Each number is 50 + 12 x the weight over its row's rms, rounded and kept within 0 to 99. Layers, rows and columns count from 0. The size before them is the row's rms in percent of the matrix's.

# layer 4 MLP down (transposed), 6144x1024, rms 0.0568, rows 675-724, columns 416-447
106:52 55 52 41 48 75 51 66 56 51 59 36 43 65 40 56 40 55 57 73 47 21 44 54 55 55 48 26 64 43 58 35
096:48 82 57 49 55 63 36 49 46 44 45 64 59 51 49 58 54 55 44 60 37 48 67 54 47 52 42 56 55 49 35 35
102:49 54 68 55 37 30 45 75 40 54 60 72 60 49 40 30 68 46 44 74 65 53 65 43 45 79 40 61 46 48 52 57
095:45 55 36 50 54 58 45 38 35 38 50 44 54 46 51 47 46 59 49 66 52 59 48 15 36 38 31 34 43 45 37 42
102:34 62 62 49 52 73 56 64 40 37 51 52 67 51 49 58 57 56 46 53 53 32 44 56 52 70 51 33 52 45 32 47
099:40 57 48 51 58 59 38 31 45 36 63 55 41 66 55 49 55 73 43 64 32 63 61 60 56 43 52 49 62 60 41 75
094:28 47 43 29 45 56 37 47 36 37 35 90 59 48 59 49 58 55 46 62 44 64 83 32 48 36 47 52 64 15 79 58
106:59 29 33 59 34 33 48 47 33 18 61 41 62 28 22 43 60 51 63 40 35 34 38 38 43 46 48 50 64 50 53 47
090:70 42 59 48 47 54 52 31 30 39 48 49 26 54 32 28 56 36 39 42 38 55 49 43 38 59 49 58 53 58 44 53
098:55 63 48 30 57 49 38 50 47 53 35 55 34 46 22 37 54 54 41 61 54 60 22 42 52 59 40 24 31 22 37 37
101:43 58 36 32 48 39 32 57 34 51 35 34 51 63 63 61 46 60 49 56 51 43 66 60 46 46 35 51 66 43 43 66
103:49 67 63 61 75 45 69 53 48 54 58 33 52 63 50 27 50 33 60 56 26 58 33 45 46 35 52 39 41 77 60 28
099:47 53 61 78 46 54 58 55 55 79 39 52 69 47 50 39 53 48 55 73 60 58 57 64 47 74 68 52 48 61 51 71
097:59 72 50 42 42 68 24 51 30 55 59 66 37 71 39 39 58 52 48 35 47 36 63 41 31 45 51 47 57 68 37 54
103:34 50 54 44 75 53 67 28 50 39 75 54 36 58 53 34 60 73 61 68 48 56 63 52 40 45 40 62 46 48 52 46
101:75 41 33 72 52 54 44 44 39 48 48 53 51 55 50 39 66 66 22 52 52 46 67 51 60 56 80 67 40 41 68 41
102:45 62 50 50 62 60 58 47 45 48 47 34 64 35 57 67 28 62 41 56 55 53 58 27 69 51 46 29 60 68 56 59
102:32 48 51 59 44 58 47 54 42 48 44 40 54 36 38 61 48 51 82 26 44 42 51 45 56 33 49 55 47 50 45 50
099:32 52 47 31 28 28 53 30 77 55 34 50 63 61 49 52 73 43 65 59 55 40 53 45 71 50 78 41 53 43 70 41
101:65 65 72 60 45 40 43 62 58 56 35 50 65 52 43 64 52 61 44 54 43 45 45 72 50 52 32 45 45 46 58 43
096:61 41 59 60 51 71 54 55 62 31 71 73 35 61 54 45 71 80 36 45 59 36 44 27 48 48 48 47 32 28 53 54
100:56 53 47 47 35 62 47 62 35 27 60 62 51 49 54 58 60 52 63 48 56 50 39 64 44 48 57 57 33 44 62 74
097:50 41 32 61 44 49 47 58 46 42 44 49 58 57 53 46 48 59 60 44 46 53 42 46 34 54 49 46 60 45 50 65
102:64 43 75 60 66 48 41 40 55 60 51 42 66 52 41 59 65 39 55 61 38 46 41 66 42 40 44 20 34 67 44 59
096:62 50 63 47 61 43 74 43 68 45 47 68 36 54 47 58 45 50 43 48 72 51 51 56 43 30 39 36 66 33 62 32
111:32 38 38 51 45 51 21 45 53 32 39 28 21 56 67 20 54 25 43 37 33 34 38 73 42 44 46 60 47 42 59 70
099:57 37 67 56 42 39 49 55 68 61 52 51 55 59 32 67 43 29 44 57 30 43 57 68 43 52 52 42 45 58 57 66
105:56 57 34 46 59 65 29 53 58 21 29 38 31 48 37 57 60 44 57 55 66 64 55 51 38 39 49 72 51 52 48 41
093:50 59 43 45 39 54 44 48 63 45 34 31 48 59 48 58 46 37 37 42 75 41 40 57 49 36 32 61 49 36 47 69
102:49 40 46 39 40 32 53 56 48 60 57 40 57 47 53 59 58 38 47 14 19 49 43 22 68 48 39 59 34 80 52 52
098:67 53 56 65 35 52 60 51 47 44 49 34 65 56 63 69 42 53 70 63 35 79 52 68 45 40 22 44 49 42 63 34
102:68 57 43 55 46 48 58 44 35 71 56 53 39 65 73 37 53 33 58 68 29 52 48 27 34 34 49 52 52 66 53 29
105:59 59 19 48 54 56 61 60 52 60 58 56 41 56 45 43 53 44 37 52 41 58 50 41 57 27 37 45 42 39 44 39
106:46 47 35 82 41 23 46 48 25 51 43 43 33 50 54 44 28 44 35 46 50 59 54 37 62 52 60 77 68 44 53 55
104:57 34 52 55 43 59 64 40 50 50 51 61 46 57 40 53 71 45 54 77 66 44 60 68 21 33 52 48 49 48 38 58
102:60 52 70 67 66 33 69 34 56 49 41 57 55 42 64 36 60 57 29 47 56 26 69 71 61 47 67 60 64 37 60 46
108:38 63 70 31 60 43 24 42 51 45 46 47 56 29 64 47 54 65 53 54 42 44 59 64 34 56 48 56 43 62 40 70
099:72 31 48 56 47 58 45 33 73 47 54 50 45 49 38 33 43 53 59 62 69 56 45 26 65 36 65 41 46 49 53 59
096:51 54 44 42 39 58 59 48 61 48 32 64 46 54 56 55 64 45 67 39 47 52 60 58 65 63 45 38 43 38 52 49
103:63 56 69 56 79 37 39 44 52 75 49 66 58 66 61 43 51 70 53 61 29 60 37 65 52 57 62 41 48 41 55 30
097:64 57 47 53 63 37 19 37 53 68 47 60 72 56 55 41 38 30 42 73 66 37 56 39 35 44 54 60 24 27 77 41
098:41 45 47 51 60 52 43 58 54 31 45 55 34 49 33 64 44 32 40 46 58 38 66 76 47 63 62 54 58 51 55 28
102:51 49 46 64 39 67 46 31 45 51 33 59 43 47 68 51 71 67 34 45 50 39 52 62 57 59 48 63 32 66 52 65
097:44 59 33 47 26 24 47 44 63 47 57 69 35 48 55 58 49 64 62 62 50 48 61 51 58 51 50 65 59 44 59 68
093:56 55 47 34 43 22 32 53 65 42 27 40 69 56 72 48 58 56 37 63 48 68 53 49 62 38 43 55 50 47 72 44
096:39 62 40 31 43 51 66 57 63 58 33 45 38 37 61 33 42 70 54 58 73 55 55 49 34 60 67 53 54 39 43 48
092:36 39 33 35 31 56 57 58 68 47 59 46 42 51 68 67 59 72 55 31 27 53 49 53 43 33 26 57 72 29 38 63
096:49 43 57 53 50 42 31 32 60 22 60 50 61 45 29 19 45 29 49 52 71 56 75 27 45 26 65 53 47 33 36 51
098:43 58 41 61 67 51 51 68 76 56 48 32 48 42 45 47 42 43 48 50 53 71 56 51 58 41 59 41 53 53 49 54
103:66 47 75 54 48 50 48 56 69 60 52 57 62 50 58 34 27 55 47 41 51 27 69 52 54 67 36 47 51 63 35 45
# layer 4 MLP up, 6144x1024, rms 0.0597, rows 676-725, columns 416-447
095:45 38 29 36 51 55 53 37 42 44 48 50 49 63 43 32 69 44 56 57 39 38 44 52 47 49 43 48 58 49 33 57
096:33 26 55 47 67 70 47 59 37 51 44 71 45 74 41 53 36 43 67 67 45 44 50 40 61 50 39 41 46 53 76 32
099:55 49 59 59 58 51 49 46 70 81 44 54 60 57 58 50 51 71 66 60 72 70 32 36 64 44 28 45 44 53 60 57
096:68 56 58 63 33 50 33 33 42 52 69 40 62 59 49 44 36 38 48 64 57 40 70 47 66 58 60 30 42 40 53 30
109:47 44 65 62 53 40 41 60 53 52 62 30 28 41 67 47 72 52 69 37 72 40 38 39 67 57 47 66 59 74 55 35
096:35 61 31 60 57 43 55 27 51 43 42 29 53 45 63 54 29 62 59 60 42 55 58 42 26 73 54 49 66 40 55 67
116:75 60 41 70 27 45 55 47 38 51 61 40 43 42 51 48 42 51 42 65 57 58 37 51 41 46 43 48 29 49 51 42
092:56 41 45 43 66 70 46 44 55 75 41 35 64 50 52 43 48 63 47 50 30 58 68 52 80 50 42 33 58 41 56 30
088:55 34 29 46 50 41 65 55 60 67 42 53 54 37 45 41 52 61 65 61 58 39 62 55 43 51 54 44 30 55 49 24
100:47 67 45 61 42 60 39 58 46 51 53 51 30 46 37 61 47 71 40 64 56 75 65 41 38 50 52 50 59 47 51 70
101:48 33 40 66 65 61 57 41 43 57 59 49 52 38 52 48 42 64 53 47 44 61 41 72 40 70 46 55 64 41 47 69
096:41 60 44 50 57 45 58 41 63 69 60 70 60 40 55 64 51 36 68 55 48 67 60 43 42 41 51 57 63 66 36 50
102:28 55 64 70 55 45 47 25 39 25 48 53 52 47 80 37 37 36 50 61 39 58 70 43 66 47 28 46 61 50 57 39
098:58 90 39 60 55 45 48 35 71 39 48 48 54 54 36 38 39 72 42 76 57 43 63 48 29 67 48 19 50 43 52 47
099:39 58 46 45 50 75 38 52 57 44 53 52 37 37 53 45 38 59 53 77 39 57 75 47 62 49 49 48 28 51 50 49
101:50 48 61 29 54 57 37 42 40 54 76 26 44 46 72 59 64 59 46 39 51 48 63 57 54 69 33 29 53 56 53 51
100:75 75 70 58 63 68 61 56 54 38 50 43 59 41 46 47 58 61 56 35 38 37 45 59 75 57 45 79 52 41 66 61
098:31 41 19 32 67 64 43 55 72 42 53 55 40 71 42 26 84 39 47 58 50 71 54 61 46 68 59 61 47 50 51 57
100:41 44 69 42 56 52 62 57 52 67 37 59 61 59 46 55 60 61 25 39 55 51 33 47 47 62 28 46 50 46 56 35
088:68 79 43 47 49 58 32 53 54 50 66 42 54 47 51 47 71 61 49 50 33 36 68 21 34 50 44 52 26 58 60 56
105:43 52 54 41 63 37 53 32 47 55 53 48 41 72 41 50 69 68 45 58 64 64 58 31 67 36 56 50 54 39 61 63
093:66 41 51 55 27 45 36 39 47 28 32 69 59 62 69 42 29 48 25 58 55 40 55 50 52 71 54 48 40 55 85 49
098:52 61 58 63 36 63 74 42 63 44 47 50 68 39 55 38 66 39 36 56 40 53 53 42 52 43 72 57 40 54 48 43
095:57 72 45 67 41 61 71 49 34 52 61 35 69 49 48 39 62 61 52 60 35 82 47 46 60 51 47 30 45 51 69 45
120:42 27 55 30 49 30 48 43 46 47 45 30 67 47 63 69 60 48 37 58 46 56 54 63 51 45 49 12 31 71 57 33
096:58 43 48 30 43 79 39 49 69 59 51 41 58 71 30 51 60 48 32 49 63 54 40 43 58 22 46 37 53 44 40 46
115:50 35 35 51 51 45 54 72 57 46 43 64 27 62 36 50 57 46 69 47 71 40 65 35 42 27 51 47 50 42 38 55
090:51 32 55 62 23 47 29 45 36 50 48 48 41 33 32 53 52 63 47 61 53 31 51 37 53 44 40 64 46 62 59 65
094:52 42 30 62 63 51 54 62 46 47 36 63 50 41 53 51 41 34 46 73 56 41 65 48 39 51 40 29 25 47 42 56
095:68 34 64 60 58 58 56 55 60 54 38 23 54 59 42 59 39 53 50 50 52 45 57 32 58 53 51 44 43 40 25 39
140:60 51 62 52 47 38 35 50 33 35 40 41 45 57 54 71 50 57 46 33 32 51 58 41 52 44 47 57 69 64 70 57
103:35 55 49 77 58 45 52 49 39 83 54 46 56 63 72 57 45 39 52 75 37 65 88 43 44 46 35 53 71 60 52 42
100:39 38 35 42 43 66 56 64 53 34 48 52 48 28 43 41 28 36 41 59 52 57 50 50 40 54 36 69 55 56 71 57
103:62 41 59 60 36 40 34 49 39 55 58 59 62 51 42 56 56 48 28 53 37 59 37 46 54 41 48 61 38 48 48 63
098:59 10 72 54 55 52 67 35 66 87 58 57 59 63 31 37 21 63 21 54 39 47 50 48 53 45 40 48 53 44 48 35
108:52 48 59 57 54 63 62 50 61 46 47 66 62 47 69 34 47 38 41 62 40 66 63 30 57 52 62 41 50 73 35 61
091:42 34 57 34 39 62 71 47 70 46 60 69 47 51 56 31 35 69 40 63 53 64 54 33 60 57 42 46 41 58 51 47
089:35 17 62 47 43 58 38 41 51 67 50 67 53 49 60 52 65 27 26 40 57 37 47 72 42 47 57 56 77 34 52 41
097:52 60 57 74 58 59 44 57 29 62 50 51 75 33 37 55 58 39 39 51 54 37 63 46 34 55 53 53 51 39 47 44
093:64 42 47 48 45 60 34 58 41 60 61 62 57 58 50 53 51 47 40 40 66 52 62 58 49 55 45 38 51 53 45 42
094:67 39 49 47 45 61 68 37 47 52 51 31 44 65 48 32 51 41 50 52 34 45 66 43 30 61 38 53 48 60 37 42
097:65 45 45 64 43 49 61 55 54 89 77 30 12 56 51 33 47 70 32 51 49 63 58 42 43 26 47 53 33 48 49 33
093:59 33 38 42 56 53 62 61 58 44 46 69 66 64 39 44 31 47 53 33 48 68 51 48 47 51 44 24 53 68 46 36
089:61 45 53 51 55 44 71 65 38 18 53 61 57 41 61 51 46 37 42 58 53 50 59 56 57 47 46 58 36 63 46 54
106:60 49 35 59 27 53 69 37 48 67 61 45 40 54 51 65 49 50 32 47 47 50 54 30 53 65 39 52 57 40 20 40
090:48 53 58 50 59 69 51 57 55 47 56 28 55 42 25 40 59 51 42 51 33 52 44 42 45 50 49 58 52 48 47 54
094:65 43 47 53 59 44 49 51 61 55 46 39 38 60 78 44 67 44 55 54 48 64 56 53 43 55 59 60 50 61 69 32
101:54 57 56 29 46 42 37 74 47 60 54 49 24 32 57 55 53 47 58 21 47 25 74 12 58 46 39 41 38 35 51 69
101:67 39 49 30 54 40 24 57 50 60 34 47 38 59 27 51 52 52 32 48 55 31 74 54 50 73 51 59 55 64 70 72
115:30 45 52 52 45 65 72 49 68 42 42 25 32 55 31 45 60 47 57 59 49 57 55 55 58 53 61 49 60 60 59 55